config = dict(
    n_layer=10,
    d_model=640,
    n_kv_head=10,
    d_mlp=1728,
    rope_base=10000.0,
    rope_fraction=1.0,
    qk_norm=True,
    beta1=0.9,
    warmup_steps=594,
    decay_shape='linear',
    batch_tokens=262144,
    doc_mask=False,
)
Each number is 128 + 24 x the weight over the matrix's rms, rounded and kept within 0 to 255. Layers, rows and columns count from 0. Numbers have three digits each.

# layer 3 attention output (transposed), 640x640, rms 0.0391, rows 17-119, columns 400-439
098155103116135127121120105114124144109132163144136122120111108141115116109135106136122095126110132119115134136130107130
087111115146149122148129120122149147130118129108118133128136147039123131136141126112120131143136120140139132118127127111
117144145120099122107121092094086091124139102135169140139111117110131145127126120125110116152117121099125091130130111170
120156128118120125140115120096140101138127115127114149133152142117126162116135147149120097121168152129132140134160130121
127124128152136155129132110154138150137147109131118122128136145122107139129097120134130104100136121137129122134111091124
146114118147147129120142109129114122158111115111168133110131153156142106134158142121140152137154130116114108120132110161
125112126121116109143115145163140142144104155140121096144112122183141124110130133135161126146107112159100160121144156129
116143123128118122121094144119151146145146118125142119111115124149137097072127116093097105101131145167129084121160125153
148141147118120126105117140137099095140133132136127116115109112193135111112126127132123103109127150134109148129129131128
133130110129101126127106108132116152123116098143132111129085111126174110100124144109086121118111128106142102119140115165
145124145136136131148128104119137116145134130174124132126105116167121144102162116128136115154101128116119128133139139142
132123123099104096101129095119135072132115131147131136102100148115127110113173108114120108128131131133124136136134149144
127114126128137145134140144127143092128150101119153135119141160113104129135121144127155125139117103129146111112152145122
125140121112127134123119134136122114124143140126132118118118100221148142110132141135164127135139107124132130138139135134
130148144137102147134113109119109110113120141118134129146112122112144134147107120129118125119121127094138147165143146117
135115124162148127114117130137127135126136121142132122106117140158142098113121152105107114127132129118160110130132114129
122107131129137112130117159128166139154102137095123125115137142109108102116136126106109123114115115163145134107139127102
128131117113140119124115095142135137124103171136120112137122113138103129099123121118130148115119124100136130120110123125
127111133127131113139129136110117140126116103126115119142129145080156170157118124130139158144116110113168128098123139128
144132135118130121118121095126127111130137170126152105117132124173131133106145112135136116152150118139089128147108107143
122136144122117127126121115122102126132127155140135092136118148083135140162126106123129097152138135128107134122137108124
114119122152086131140125106120126115146133115140098138132126117161109125105132121124120102099135158163115149128106124137
137143118111133127115097104124122131159124129118136127126110108142138127132109123112133126112146136158134115124135074139
147140122112113127097116133127108111122135139147141124125115107224131128109115124144125118107121130123120129135126127149
132121122133115111110144087125108110158100147122170127128111126178101116111122139131121116122148140124116124137145129155
125132115125109137148118127142110084131125124117150120133109136087110131132096142138136143147141141116137123152094108127
125131123120130118135126104124129119117123124119131124117121120154136136121148117127114118116147104139096119125104136139
155096121154118114144127122148146146139095089136112121128141133148158105126105119103121159096105110142131131126141161173
123121130119129112133168137125124113131099122114123139115147146131115125100139136110121124134126132135118128138127172125
155140123119119143108115143129114112130127130144130113125116113218125123118113125135135122112130125117122134132146126146
095120116127144125133128106098133140119121111128123135127129129074125123139135130108131135143139133115149107124144136126
134142136120126151128131131123102123132126143141134129136110121176130117120120131157131131140127142108122125145141115148
094134140128108121145135147140133135130115149117141104134122139117089133127146134140147119151086126157113138117133178111
106130103113108138105110127155109135095134153111141153125114126147127124102123132121122133138122115125114133148137155113
142126143114131154117138130119119108129143172121126117115132142084105135106148121132132126134145136103124109126122130128
175129145116095125144147164132143100105130126105126139121147159147092150126130131119133146129102108118134119119137162110
139113151119114135124153123159119092130152133127122122122153114135121132135092119148146129125136120110112133157127128165
130131115138160143139120113101159152103124115131129155139129131160137136123152143129134144113132139088140109121149135121
129129117121145142139106138133172127151136155106144138118106121169112123107157146134135128114152161161110130115102118130
112105140121115098126160111122119151134108106123100127145112135110114161132121140127122130149122134108113108140124140138
148130115120110145130106110110117162128118156149129119139129109120144158149146134138145120117101161118144147135115119146
125135128113129147108113126100116116128158136109133119116095148104135124115136129105135118131117133116116118107161096134
122116124138116145135097129102118127149115156137149139108144123095121109110144143149098135128135124131109138116099119105
117116126135147134140137124127165138124127127117131140130134147056122123129140124117111126132131131134143121116129121125
160141124128126123131110131132143117138126148124112120124136115201140125112133139116152123101142136159113140132131121134
104123135135149102145133128115130139126133128154128135134142133155149125140139144141126098152109143120125157140109121122
145132114137119106125114150102094132150136140159151119132101124139112123091120130153138124171126115137113135119155132161
144115132113124146099181106107142164163131115128176138147121157109114138126133093075119142142155148143113107111131082117
128165107109103133152146141118111098144129138138156120137110141167129125105129134136139126111136121138118110118119143134
105114137156152162126111137111135150142139136125107150108153129100154131124134135109160123139175128131104104147152148073
121151125108121130125103127134135159131137125143121145180066121047116114132125097120102108121128128177129117106138103154
109098098155119098164136188142104157113142150181117117122136154122145122097138139163117109116115152145112109169121124104
084107156106146144136100115131147144134145135092132101108121057125109123045132129143143150125127123183158138139103133109
169125119148103135123117145146099109126108127124160094108146163097160118172133103079123125145124158130157146140107120138
077119120132127126157111068132163089135113183112142099108068130169135125133103153182088106121153099129146116126116132149
142154131162149143128133147165106078098143108124140112124123177151132155134099153154146152131135121113125127157106136170
171131108104078112116123149142104085142133074121134117127181170108138129139140115100107129150127135147140107125089135150
133123134133181101119123172166147156142109113135151122130154117130143105130170128139167087165131114199147144142116070114
120133156139121141128106122106122097106128155123117155144102135083121115127141148177118124156171153103111123139151094134
123130151127113121134115089130137159149111110126123122140107114100145139148120117121095130168114104104144131115146129125
110144118118099131132112113112117118143145147145140119170106093158144133148123146187094121107131104149161105141102123155
101177164185104136143145137146093125095151150130167141131112107116128138143118120118104145176131156136111100142127133148
144142162089139117110160096124103137190155107152104148149148088062078136149142152149087143129097095141121126112159125097
123122109082126147114157106142148146156112157145142156142118111160162136152141106094096147081108137094084102112122122165
103112129148141132168139082124163146115121101127146130111083133081111151112128108120090110160132108119152139106149109135
105115118085165152126133065126138136134104101133154128156101121184100131109125129118086135090143129112145115123095091163
128098128155094080131143158133166125133158138126135087121170156071171090164145124137190117103112104136130159132133119083
097087105113099068148128155113139181114108157117109146145100112109139128128127099091109121146108107141158145098129091107
114153108114151135167083150101161099159137120156138121113149143165171144115135167153151098084128112127130176132157134104
104153156137166149155147131107119157138149129135132155169146126114099150067144126153119133121136124131145129131176133090
151189127126155160111102151097111094139093087134147133140172118133116116134126140129102109113142156110115115109157134125
132119119141114123120158085134114133141087116149167125130099130099141163121140123137088117161114124113146119096157102150
113094101118114096149145128155127141112129133152125133098075165138126180104134071110096115172119103162157116098126091166
149097104100107087118082078126145188108142142152137110144135107124127132121085125126085122147098141124133154120107118131
130160101136108118142121125081141109115141117143166135113126183094120097107122143117125078109150139093137117106144138112
103099133140147133090144137107141140113095139125119133124152163074162123163107116101183167096138101116117077113148112091
125132165132142143145156170153111114133142107141134122117169178121107149091147143149137141160119130112183123132132109106
115160151125156168183091124120128142115106111124143067106116147099134083139116140137141150098151154133124166132137160122
123147111158109131112122133124107129131151111149129137117102122113139126142096112145098138143124124110092110101160144121
104127144104124122140106114129153115118146145154135094128078084076132128102101099109111159154140119118155116117139078126
090173117105120102144105159132167134151133124094083122127133125092107125129112138123095136093108088162124100094113126123
118144109116152128129173079105154119133137117127152170126149134123104164118150128106097125157122130142147157109115101140
113139115175138151139153076107135139126130139134126138112131112118108156085166159137122110156147133142141149141159124082
113064131138129142155136135123138145109129109144142073110126157107130105128111164135173177153155124119123083148119120073
096109134110132148145107127071136140130104129108094134148149077105107101149114166111140162089141140088133091156147162073
121168092128084138129149126129097124126132106137080130113140102161104124058139113152165145142147119150151118146136155135
156090131122117079110102124145126120133101133106123132143130108118137114131146124161150082145113107145142158163103159126
110123110118126156125115093105165091117148146114142112126102159124112124135111137117100102108149125132142092104147128180
091129137153129107138147165114099127113130119162116110118106139156123160082162114160167081154146123189157085132152072110
106143139168121176136149105135109146104119123152105124124137102098113134118115118102155173151126161160128152167113101129
144137111119101123153108160110108131142142113154082141142098117068092104102144102137111166134131124147128142127150133121
137099122083104084098114128109110136135123133107132120174122121132159153113067108130114121133132130111133109118123118129
145146142124138145111135134139133153157156158138125107139126089117115130115172093081122153142120136131099112142108126133
130176131108102159105129101132154121108113153094116123152134138120136097172118161119142151085154129094137161141142164127
102125159148131155121141109136107123062103110121131139137121081043171099149119127189134175133126157134102160143159128133
103121100126127144132110125134126162120123137129150117114093095176134105171131140145103126110127109153142120109114114148
152154157144163166132135117162146120151139138110125115125165112072136113136121125125123124102132150139145156142137165116
112109126140139130110109138103148092143112152126125124124164150126131083110132134134156093130115110146136143121133147117
128076142124070098139112089101173142126136134083087130105125104097119086137132105123143130118143124132128119120092144127
126152123108145117138106123144111100136069096109111144116111122167080156119116141096112119158131112120124132124131144138
146092098104128130123154091166129150135148160139107142117137132143135154152086145137158089096129107116123116148106139105
108126114111131118112118160100116126166115129104135126119127152165139115128176153116130147079079102117126119115106128126
121143149099149136112113123142131112095092146127140114165155123143122086133094139173125145115140113133158133163099147112
# layer 3 attention value, 640x640, rms 0.0402, rows 18-120, columns 400-439
221143202134170147110142149195123117123153107137161111160154112136113122117081114124117116119121168160133112114178085150
160110115168118140126120129115205148146128140143083112109112127146147101120175119146173131106134128116148149135133144119
106122103115147130121110141115132121115151148135111137142096107113118120116110132100136124130101163106143124133124103126
115140130117121129128135136115104117158082117133146112135135115113131073125146117141121124141141105104133121099123118116
136136120108093114123126109132143143139119132136103097131111104065157145142128121136114107133091094103161149115158177129
169124102126122130123122112139138101131182109111099142125114134135123126151100133108096120119151154153161104112128112109
129131123127124135120145120176140113099103126151115131127096164134099130169144134103128134157115154186147145142121136100
083132068100127135121130112132134175111123159116093117127097172134119128096124120096127126138129055129177089146129133118
108125153115142146120117143172137076135135130112116126135148145099122146146172120139150132131138124209113158129127152114
152121101128112145144113147155128116152145102093135116143118131114147116156109126137143140130159119143153148101122109112
126120131130096130138148142163127162127136156090151118128143105161139137138120114091172125146116156102129137132118109136
141132124129123118112163093116133134122151148160112132127113099155141161126155123116123127110110147113112135113132129124
116105116188124113123118116148129132142131172150113138117128163111086140132132130131167138099088107135144131115126168124
138110132143142123129117147130134138146095106129123100128170127149128108109158132147121126131121123167125117125141105133
113144144130133130133150141138119111115118134072122133118161170121116163118131127131120130150129124179107097132134149113
101126158153143144127148112150097132092139099173126117134107147122127147120147143118113125155162138163134116137122138128
130117133153103132132124143130101139132102122135137122126123157121101110127147137157123117134140096174130144138099115113
151137135157124118135146121107157137136105119125134122128118097126113122143132136140133127122145149113088149159131144138
109121136116129141132107114124146138136121116111104149124108100108107121131135126138109149137142139096158145113159136109
150133101106141127124135143127144148144134136082128139119148106132140118128162117136123140110129150114157130142120115132
144122165116171133138136143127134149121138109134132126135101118110103117124128124130111132132114074126155122097154128138
126116135107131149135133136105138101114129129124129117132170125144117123146163112134128129143111131122151154127152148118
061118138122121117119139094110158135157131162130075136105114159131130137137158147154156140130145086136149127145108166106
106143089093122138157110121149163150109134136122077119136140116123139102107142101107133131137116146124164104117133111126
155125148129116123093175132127125177142125125163079135128181157145136129145132108146108123120084113122112165110136153137
114101112134134141139125129123104138109122160133129136124143110160129116096136123130164143137124121096150126123165161116
119137114091126124117144134118103076130148143124102129114124114129125153125155134145095121138123162145141121139139081140
110109130122151132154119107110162111134175129125136136125126094100149113163108143141137129123121126106124116103133116146
086122113119093119142139090139105134133120151124116150122119174102108144085172149121125138145124105193109124152131154085
172135138144094119124144159188160131143153112126175113129112133115122141136130104102147122111102158144094179127108120131
137124103141115124127102119080132135144149150101111128109165122136152136107163105132135118111115081123134131109137152114
145111113140131109119159139152152111140151082159130128133123127140101142138087117113108127145143151149132110119111093137
133143159151142151109191124153139145142131101149131127135183141101124101131144122108135150124122115179143146105111116131
122133131124116113138101107111127184145117110096146114151121144156134129126114126111156135114125128162132131108103126146
107116117164126115113152106107123135120128152139132130120121110135139121091132141121165129142133133164123141137115091136
124132093106131113136118134064125144153115151168124167117118115138128128133199145123117132100108132073119138070149163108
126142129163094116115144124151106104128118127157154113129114120123139151136155124151137126156114091123098159128129171125
132131166135128116120126124114088135121096086157140096142138126131141125141107131175100124145133119133143150133122172129
120131100146120133137108154131167086113120100125153117134138138142121111113120110120134135148127177156104119119092137113
125116157160131136142128153119145098128128124131107113116118136152153106119112126145125143126154100124108110147127145116
093120123134128146134148128156124132156114133136110121129163135109131113126131138110134146115112111167133146136120169117
125143180094153125148118128146102139106122125100120127131140149123143137116081131121095116105122104159138140122145111120
144130165104121123112125125188094125123105112125133140127119135118131134166116138105102130143143168166117119127097073121
105132148112149148124114116117085117125120108156126126130099130122120163132098118146117124143118113103156120133133132130
122121120128133143131119120119108085142145115124119125148104110123139185129110132113128121123132139137132105120129153124
125159124111133130133112119136166154113145136121087118146141130099136107167137137133130153115130150132153136135103105112
126121131105146155096115121173131106147128077093104127102132136071142131154080141102133155095118138134139077117131167130
130138130100134139150112130133163129122098143132112134103104148130115132108117149159157157143128106149139161136110127144
144146119121144113099153093126148100102148179117143137143162144104124118152145132139111117111128128155121101132144137120
141118125152154121098138083093088133153106111129082134084159110138152196095112152109165112113120155108129127074137117135
121116150105092112119145124165126153146098125114147122111153115130106137106170127149095143132145077151124150161140154147
086130108123129121123137129117103151133160092109123131124116130109085152123122155090130115104135220142155130116110126107
163102118150180148165130144112107145144163094116121122135133129158094123116154142116163133118110105121179194114131089127
127144121123096143135129110106125145086114129114159143160118125097114164118147096111125125164132147101127121117135155112
116115167164081111135116128147115142108103097096105152144112123124137125139114143136171135125121146101103140119119132148
151130083138158144129185130172136118141138128163129136106152118126117157134150137140114150115169096133097123109118113148
084107166148155112135139132134105113104112111150107140126104130137170114105115144165171135154151127155177120155128102125
149116093120138102132142136097105143152147134138147160140137134137133094118185095131123148123137147115093102150129065155
126126141157115116123129116129129121167127129127086134107158078170136151138140074124107122120120144146088148153136148173
107122114135094124143132086124085146114122148087108121154167128086119109103161151146115171156155108105177134115148136112
116134164096103144120107143151135136144121178154103131130138131104120127148113123155124126122110123088073164155126130107
142122120101176133124132146179110096111122107100126146129175107168119132071118141090132108111157129116157107168111103128
085129138141103123108132129138076100145110109095120100148128107131106106136096142086128144130165121162168112130117128133
135129151118123128110169065117086125150105122135134149148136143157128145121157111109058156145117149129128139153135144138
111131142112135126132108124128117143125104111115109104139155147148138097160112130107099116131156161174171116105117117142
117101137139129104136166123154151136120142129131119117111124100120155098112159104131159155126140106139114174150122154144
146118102101100119156134136138145103175121140169139148134125126160137131108154110142077101161126097131191111108132100110
111113122163120110119143108103142138129083155114145138104120137154144078150129123138087138155166147152099165120113137080
108130161096145120112137109145118113151092136117127142079137153103133128155165132100119117127136126163138103164125146136
147140183129160121109160160129144140131140157148104098126087152137154116099155117085202134096144124117151134147128116135
136153161110137128119115107124120104125137088140155133128106132131105133136149134121108120130119075122128130170133119145
142143146146112134139086091111104137157196134145197127125112120164100189113103071064101154122143117116167159161140123157
149132149115119130139139102138136138138114143164116139136125147144135130147126091108048124154152155115111126140105124134
151093148134142098133146101114116136141114155176142143122103134145136138141155096108119161176124136102112119114098125130
143141138145130123084123139162158118086084077135071156122096147093104106135106124155161122130104085134101146120096148102
131097157103116117145155133167112113179094135137125131147122120118148153140167121097154141109120102118093116151134143119
147124128176129163143135141154132170135131118156102126120131144154167109147137142150173128166114143143126161150146128130
120161165134102113112101130148097131113123131129148112139116123125108158110102143111112123130099136123133150133153147111
127112104118125154073139137131132118146145154147070138125141100165122163143122110141142149141102152152135140154124078136
128095144109176148114086148110131162141152099127101120132128084158145144116069101099144138110123145112112127127137122092
104136104114166125124126098103138097124099164127134130121146125120128120149132136121124116121142140107131092107120127122
108147095117160097151139082118120128123149147104141155116162119140152148142144156165094159120127152118129131157138143138
147152122170097144104109157164157120103171131114118120140144163096140095124132157160161146151087140137120137162133124149
105135130140127125148154141131137103117110119134098098103176143102169131111145120165129110133131145135128103119141110101
158134100133131118104147112130120127119142169096123137137128128106098153142130107101098134121085182124139137109154169103
131129125109105124103135133109115155108127137125121141124089109076110147126119120106117095130104090129145128118116123122
138111069086108135114159116133129158124118068162111149118090141169165160166093143103075134115179134166114075122126106131
127123135115161108070105103147111111136119156138140170121122143082104113135135130185108140107096084172117119150116130125
138128136144160124128114135136108124150141151119122150118137147119097167166130147155122099119101148144115119101150170131
119128119108123117109142106083116135166129149124139147116146103131107164096166127148135144142140094121146145137135129136
158106150147093135131118093171096095132145137128116118144123117092149165122098132148142128143115119103137162096106126150
121128118153124129126110141140071143138129144112088162107167084125111134152117141140142107125143075131144098114137090138
120113102117157141146122163136144102148136069120090160121159110163166115145124093124112142131164195144142127103131148100
111135188130070108112107146122136151110132108141110127121139172115123141141099108111098126103130144138064143123131120126
109150153141113144142128141137137136116117106116118117127121140129103083145096107137104152154139123107160092145153123115
117101161148118127158144135102119130147149114132124141115118129146165131157103122102158113110139140138134121129147128102
093148120153180129098131108116102097110160119122171131132082118129169169102126120129150142132105103104135105155127149115
161154099133101121141148142128122126132151159161124126109117116119138132155143074125129103145118166127143115135151114137
140119120157126141115121112111140130081161149155152104164111113118115171133148125103155105126117083108108097123128114094
137143117148110138112100141101099139135185102060150163148115121117100141143108082123105147123130092132114131113162127147
100110101131098114130120122102122126103136159168123124144138106167129101141122079131107143140168135124139107108124097103
121111111140156151133132142136155152106112127117115094126143135108183124167110116136145128149148126151150133179130146136
131110122091113133146101145159169111128102132096102146122129134084111132164124121135146121092139127141111112138138123122
# layer 3 attention query, 640x640, rms 0.0472, rows 64-127, columns 400-439
101130126138163152104134149126124137106118128105150132139091105101130129109154143142118151133116127116129113163155102116
122133122126143165136122172102113155146146133153114137139101090136139141146119098132139136136123173098152137160162110137
156112090136135128117132093136161108121185118180134153112140127142130116132140133108119118128143185086124151147156128142
165150122129093114143121119140133104139151136137162114124121109091136091135081117127136136123151124133112181079143157113
104101146105163153112135127141138147132134121148114145155081140172145174126143118142125138112140149071140102154193117157
144125135132182206133140147130165103110158134118122128124124140148108129136133097126164127100124125121123158121166133114
120104121134163147121119111111152148112123129125106153151103137158141154140126123118141107111134151078130118144160125173
139141121114130125139123131122138153134141110117099164151182144122101110137125125135112102113103138149112127109096101163
118129136132156162172132149142130147094124154120112130132143123123128091142165125155155096103085137161110128141119110116
126176120123131115134142161129111082169145148131149150118141109148100041138168133141097148092123121155098146117124143136
120104111154173129141111112141131116135140116139108141119122112159111091102124131121108131096111128113122139114145114167
105121136133117131139112089139084102129151152129133108104098097080139175135130128127150132133164114136126118151121167078
110155090094131101120116100108137176109142121128140107150133122097114137145145132146156129150129111148148127096094121097
149115129133151133134129146133130142144133128122120151141125118121130084155167129083128127089116112091138135110149130180
187154119115103154108110115124076087116150093092122142139139122092127106144122097114110125133123130137147130145129143179
108124153131114099121141121117112147171122138155128119111093089161173156067114122154120129165118132142173128090117098102
092112119133107090133125099100131130120115129157129144117065143123165111141126152157146150151168099130158139107100115129
118140156104081065120129117135079135133110148112133050114130104094131156142114156147160120185157105164125115150119126106
119134147065099148128110114123100105154139137159097130154157138120111155164135118134144140103099167092148104123140135121
095152125136104156126137118132169107094126112105132129132110168116111140131091134153105125109137130110109112132118146149
106111140148107074101113114131113139132099140088161072109093129111146131085101163140120156168150121131147161145128146074
147105137139131125139089098121128138105113091142125116113133132105140073140116136108152128169146095162149176153104152128
120140117107156125145120183128099111147144126129132110168125078082104101146116126114159137132117115155147127163145096117
123105167163139127159080125162133122123169126150154152123096128149124123121154126128086136120159173110105116108131102162
164122115147099138126147092105147108119124137128140166105102165093173159147115166138138181112139096143133148109096082121
136127090126096140116111105141147127127156112146140158153096137179116137087199118101060104114134107145152097140100104157
118152105162110122128077099126135127079140135132127110122108173130115125156121101129130124131108124130154087139121183186
146156093119095116102129117107149108143113136102134123128143125152161145098141133152104106119098128151106101119156101108
108151134111119142146161192113201105147139139129110113121125133141120098139166165162115126115126141116098137105116158109
098120102113084097127155115139107153124092145167088157156115154148145185097153110140126120155089112118144107131111111123
108121091134135143146161085103163133168141128115114123154122078146160106124092144132120162119126137092151172130149156136
095156118153110121132147120105123086139128122126146137141148096181151160067131121150094099120102141128119129127152161136
138092110124174095140089165135126122109164123130101114130147102155137128120128150093143091115138165123127135166155170155
117124111131139152143137198126132102132191138155134117126111125096125092146110113147137119129144150142119151128162148105
161128140112114112120139144149116109165123125136133114139142099109125104137140125124136111115134120151104139086127171122
138143132110106079140141121136127118124099133114119134133181146107117110128132140160114132108117092173124125111089126106
126146144134125171134117144153121112129147104133160087125114124095132128141134127122150154156140159137138127104151137085
161140146134148108111152062153142101153122153128153140084152133122109109112113133102131131106150087140119125115112104118
124110139135120140135111113121119092119148099141157105129117123119125143096133138132112167155142155093157130114155139086
100105117089147154144133162132151158109113118130078155169130141182157143102136104161105107134121159107124109146144135168
123095122136163131124143112093147161116123116140106149140112150195137125102130133114119126136133144114151129130152109166
141137117126145131136121155129177149109106120120115160138121136176136126116131112124119087117100148103127133155121088187
119088129135138120100125134149101146158125111137110150131124123140124194107112132114121150126148126108144099129132126167
138128128129133171161134114120117098110130121141146086134146135074135129189107132123132126109143157146105176130120116128
120156100098175112139115112083109124132111138137138101147143141105127139139188107156136127129092081136121152081145169086
134125094141122116125123129126114136125136116139134167116102115168126128097159125106110110136150135132137119138103154150
144144103117134177129119150150113131132126124146135177134119120151136099094138105116105144091090159118089150104126117173
131119152119093117121112070118122122125121152124118091098142136069122189141110185162131140168171124138154130123110152099
127161131119104155140146178157140071107101148081149148126157144139102096129132124137113100112127126161110107160129133143
138179071106124147130143120110143105130121133098108139142152120130112080105108112136101128112107152109084131148145159126
129123126130124121150121150137121146125157129138106116114105124155128133137154125111116130153100143129122144099129084144
091133094135125142148147173099154118119127114161091179147171141160175159162159091124127107104092116143125113081135115142
139114120134110166161162122147128153119146152103071135138192169092117159126128112143140098109109085128136120161120131115
122151135110124104144128145131118156165142140116108157148129093118116083138149109134123126120114119104123140122145112116
142109094130097107146131116102163162109123135130146159097113147143150180123157128144092118137110098130112090104114110141
123115124198170156128142162135160120129113116109159103119157118130123201133113153116157144114133154145127146131124122126
092108130143132137136165112099168113137093144085134124119099101153126117119129187120132145085155137110122140118148150112
122114185136159132142137108148089162141125121122115135116112108118119153157114115133164121175128123149145133140113141099
110110084126130142144121108104108164129120141163115082134103118127161177105127137108142151140139145103125135111150125123
103118108175147158086102130133123170103118131122113120097159110087143121121103122077144143150117126150145138144127154127
135113121129122120119096085138129160122115141173113134131100109164140155104088129120146154122110112127106128118146152142
178137144108137156133148101138079104138104113156135135141165156096105107105099104127095120139114094171168117161098122135
099143094170101151151101154152095116137154114121147129151071139126086107105143140156124128157123137115170128146078121193
144122080150117158124118159137143107102106126102134133118135130125135106090116120116136146114148105136086168160097115150
# layer 3 attention key, 640x640, rms 0.044, rows 64-127, columns 400-439
152113145122111146141155119133162133136111099143089083134148171110096142167086110154108129097115160113106143101103081100
134086126142110119150152137126158116080076099132137162167154166160121140151130128109148148123125086141149131107101112119
133148128135114115133102155119104106115111128074144108139161135153147103098167135118137151123121118157106106150133130121
120152104104133124127136133105105133151153128119106120087129153106131094092114096104103114114127153118103136135124135143
110149121157132157138102122109126131104105146126118121132133124165129122135153145146127111126121135180156159101122090112
127132092137156158083107109154101119122116109110166116183099088106116143146112132131084142126141112119109114119127130118
111152107123138183154100095139120130104113126089128129139101137155164130118143108162105117102126134149156128107113107162
145118110153141116117120100133131125130106111178127118139155119149105126128131134109155131136129117135147128137114097173
144107109146146153090115089129139132122129097114144103138122131168137207155102126116154130144154091095163121152147124166
137103100136141103125140105111118146099119091152128117168167114154134160139149131129166123129131110137174119126128127117
143167136092143163151135088131118165095094110156132127178129136131100120117133109149127108116144115152136136133112074140
140122149114097128104152193138122089163144105142114125097143115107121094128127147117127156139150147122099154138101158120
145096151129106116114091173146138095165127127120123152115166137120125102107111114128136138121138139146133130137133134115
130143127113104148131100085114079172124111116134131131152116170122111152111146098125130132123138114141135105136128119136
130101101116141165126145105143166176120098119167131146147132101116108150156146106142141080138174090171166140129098146156
159127178116083101132128169147139095148178126117108134127153151096146094113094120087113181110128176106094126181114162072
129120137131141080136133206086173086154142152139125127084141149116110104125149137103134130123102103128103110137154099119
149128147136130115136095190141159100157130129118148172097136097136145105118132138149139125118109122100150130099160153139
127112124121153114128133067132094189099134136132099090151165132134107144103115090094113132139134105115163121165109134106
114144117144125171168127087085161170095125142152119147148105181157116146119099126128114083067082116140134124141141087200
144143135127135114116103161122142080131138108133152147079134139121124089136133157145128104125147116108117125113136138143
110132145128124139113107151153142097160144130109149157108113085119125105140151152153150119112114109126119129093137130163
146145136164123140121132060143140139127113154121139111134136168157126152133188105149152140141159113161159086150109124122
137128118113124167094119081121160105119123131153101106148135097140079111152143115130166149111154110116190116116124142142
152141134102126064121128135110175129123107106134137141102133171160135141096139185113109107101098102127166108141164110102
121088095142160155107188121144106093116172137139130100162136090148135116133138123112166096138143098116104130138117137106
151130148134136167124148152149164104160122131156098063133161110106121106130142120130168110130102142156130156142126121108
151151130135168136141119158136115150100117119108165164128115113140125114149136139134120082127107114129124132133115124114
165122135107146148140138064167109135165163123112132142126137132131141104161087154131080096094136158141076107149075094150
130153145128116151112155156134118110147150149110136125139128160125169133122124099120121163116128136098097111126152135105
142147167126085131141100136156084163134125129151155134159088126112091165199129140124132126133123096134105110152121087163
125132126115141168139093086148113116144139135157150145148091073097113100178091106090117143129122146104127129105088143119
121092130143147146145138140150162109095088148101133134154130108143109152134130142130129120133133111136158127146112084135
147156105139126123173098179109134127104101131067156107136129132123094096109129117132112096114074128118117162125078094167
106148119124118122123153113118097150139175118131102131131121129101143113115132106101074095116109144077089122138127160178
147116150110112116151149118134128127182190118183122144113114108095088155125091123098131092135138119103126133113157138122
104161119115085146162130151144131140146162155103104132116072123101100108100138102152100100114094155147109119140121146129
112103128132133112122119137096115108096103119102161153131104142130147148117094134073088118128119144058116106153133172135
094134120093134112151131155125119126127155143115116135097110141089128104090127106116107134131129145123113109131114152124
121171108105158162138126076139135146073113141130146142191112097155095156104111103150113113138143120141146139131123097150
107148111095133168137132091102122136085147142110132154126125153148136131100109117130107138110158137143167104139133112148
117142097139173182139104076129129132083096120102138149160087105137128165105109127153129100123131094129175129125143122139
149131149082109130102103129107106107156117130123115143121136095122123052137169125122110148151148128126102134134094144069
142094103073134131112117077117156145141107119144098130138148098140115164089151105103137134138135074129209123104134136208
150188106162145131106157144165158137147124137128149162134097156149123106129091100159129096121106114162128124096106081181
133154112113148132083143100177125099139169134113159113155143087114151090144170172128133151167131167114112122140153132066
127128111136173168115150055124139157086122126122138127193121118146132139126111127136140102149111131141149127134137113123
133130150116106115092114211130126085135132116135135163111142106117114108141137142113135152125122121126124148145114138127
134131109144154137162145110145161132111103139124128094165093105173150133151083135171115089117095102120129146119118118117
129137132142156197149129067140116157112100132133159116161118147159130145156094129150149040125137130161107105130120113135
171137166155157138130130172114143084172158129095174159126094116090151066155135143132114097101107136111145168105120145165
122123138126153144151166084114101159106120127141100093152137145116121151119115108096125132122115128114132106130126121130
099160128052128175153157087159113189118117103154129133160129132133136154096123058121114112116110110117131083115091128171
111191093099139141150153067155108179125077122167145127144139157134110117133146127132153090120166139162139094156102114130
134137099119144144122152159119156115124122153118107137130138133147127156110096110108122098124087128119130136075148143129
098214143081077127134101131119087079126139114137132173112091123088122088165213170150105115110174129117133117110086139166
112134116107153064145125144097119153175123086119120161103150123120136120130159143116124079137126112162140127137121120125
128121120122090081128134139119135122119134133148109121110154135098114142094129081087144166177130115109176144116157157133
141149166090116146133099188114142137088136133121113142129134122105111113121125148120100114126090128133113122144138124165
152111144082100142141114130143143150148154074145097113163148147113093114156163108150180109142131121104142120134105110177
170117111170100158107089192111191103125152156114127151147082128122121117148125091130161109108105106109138158095136131172
121065116154183126091149118165158120124151136132143117133129132169131163112134110108170158143122119131149118138125127077
168129176171126107093146172112197079135115122143090107150189093139110110107110112128130159118079106150139133138139110145
135142130099178135084144101125190145125115114126141099128096165111145096161166156166154105113144157118129118160135118130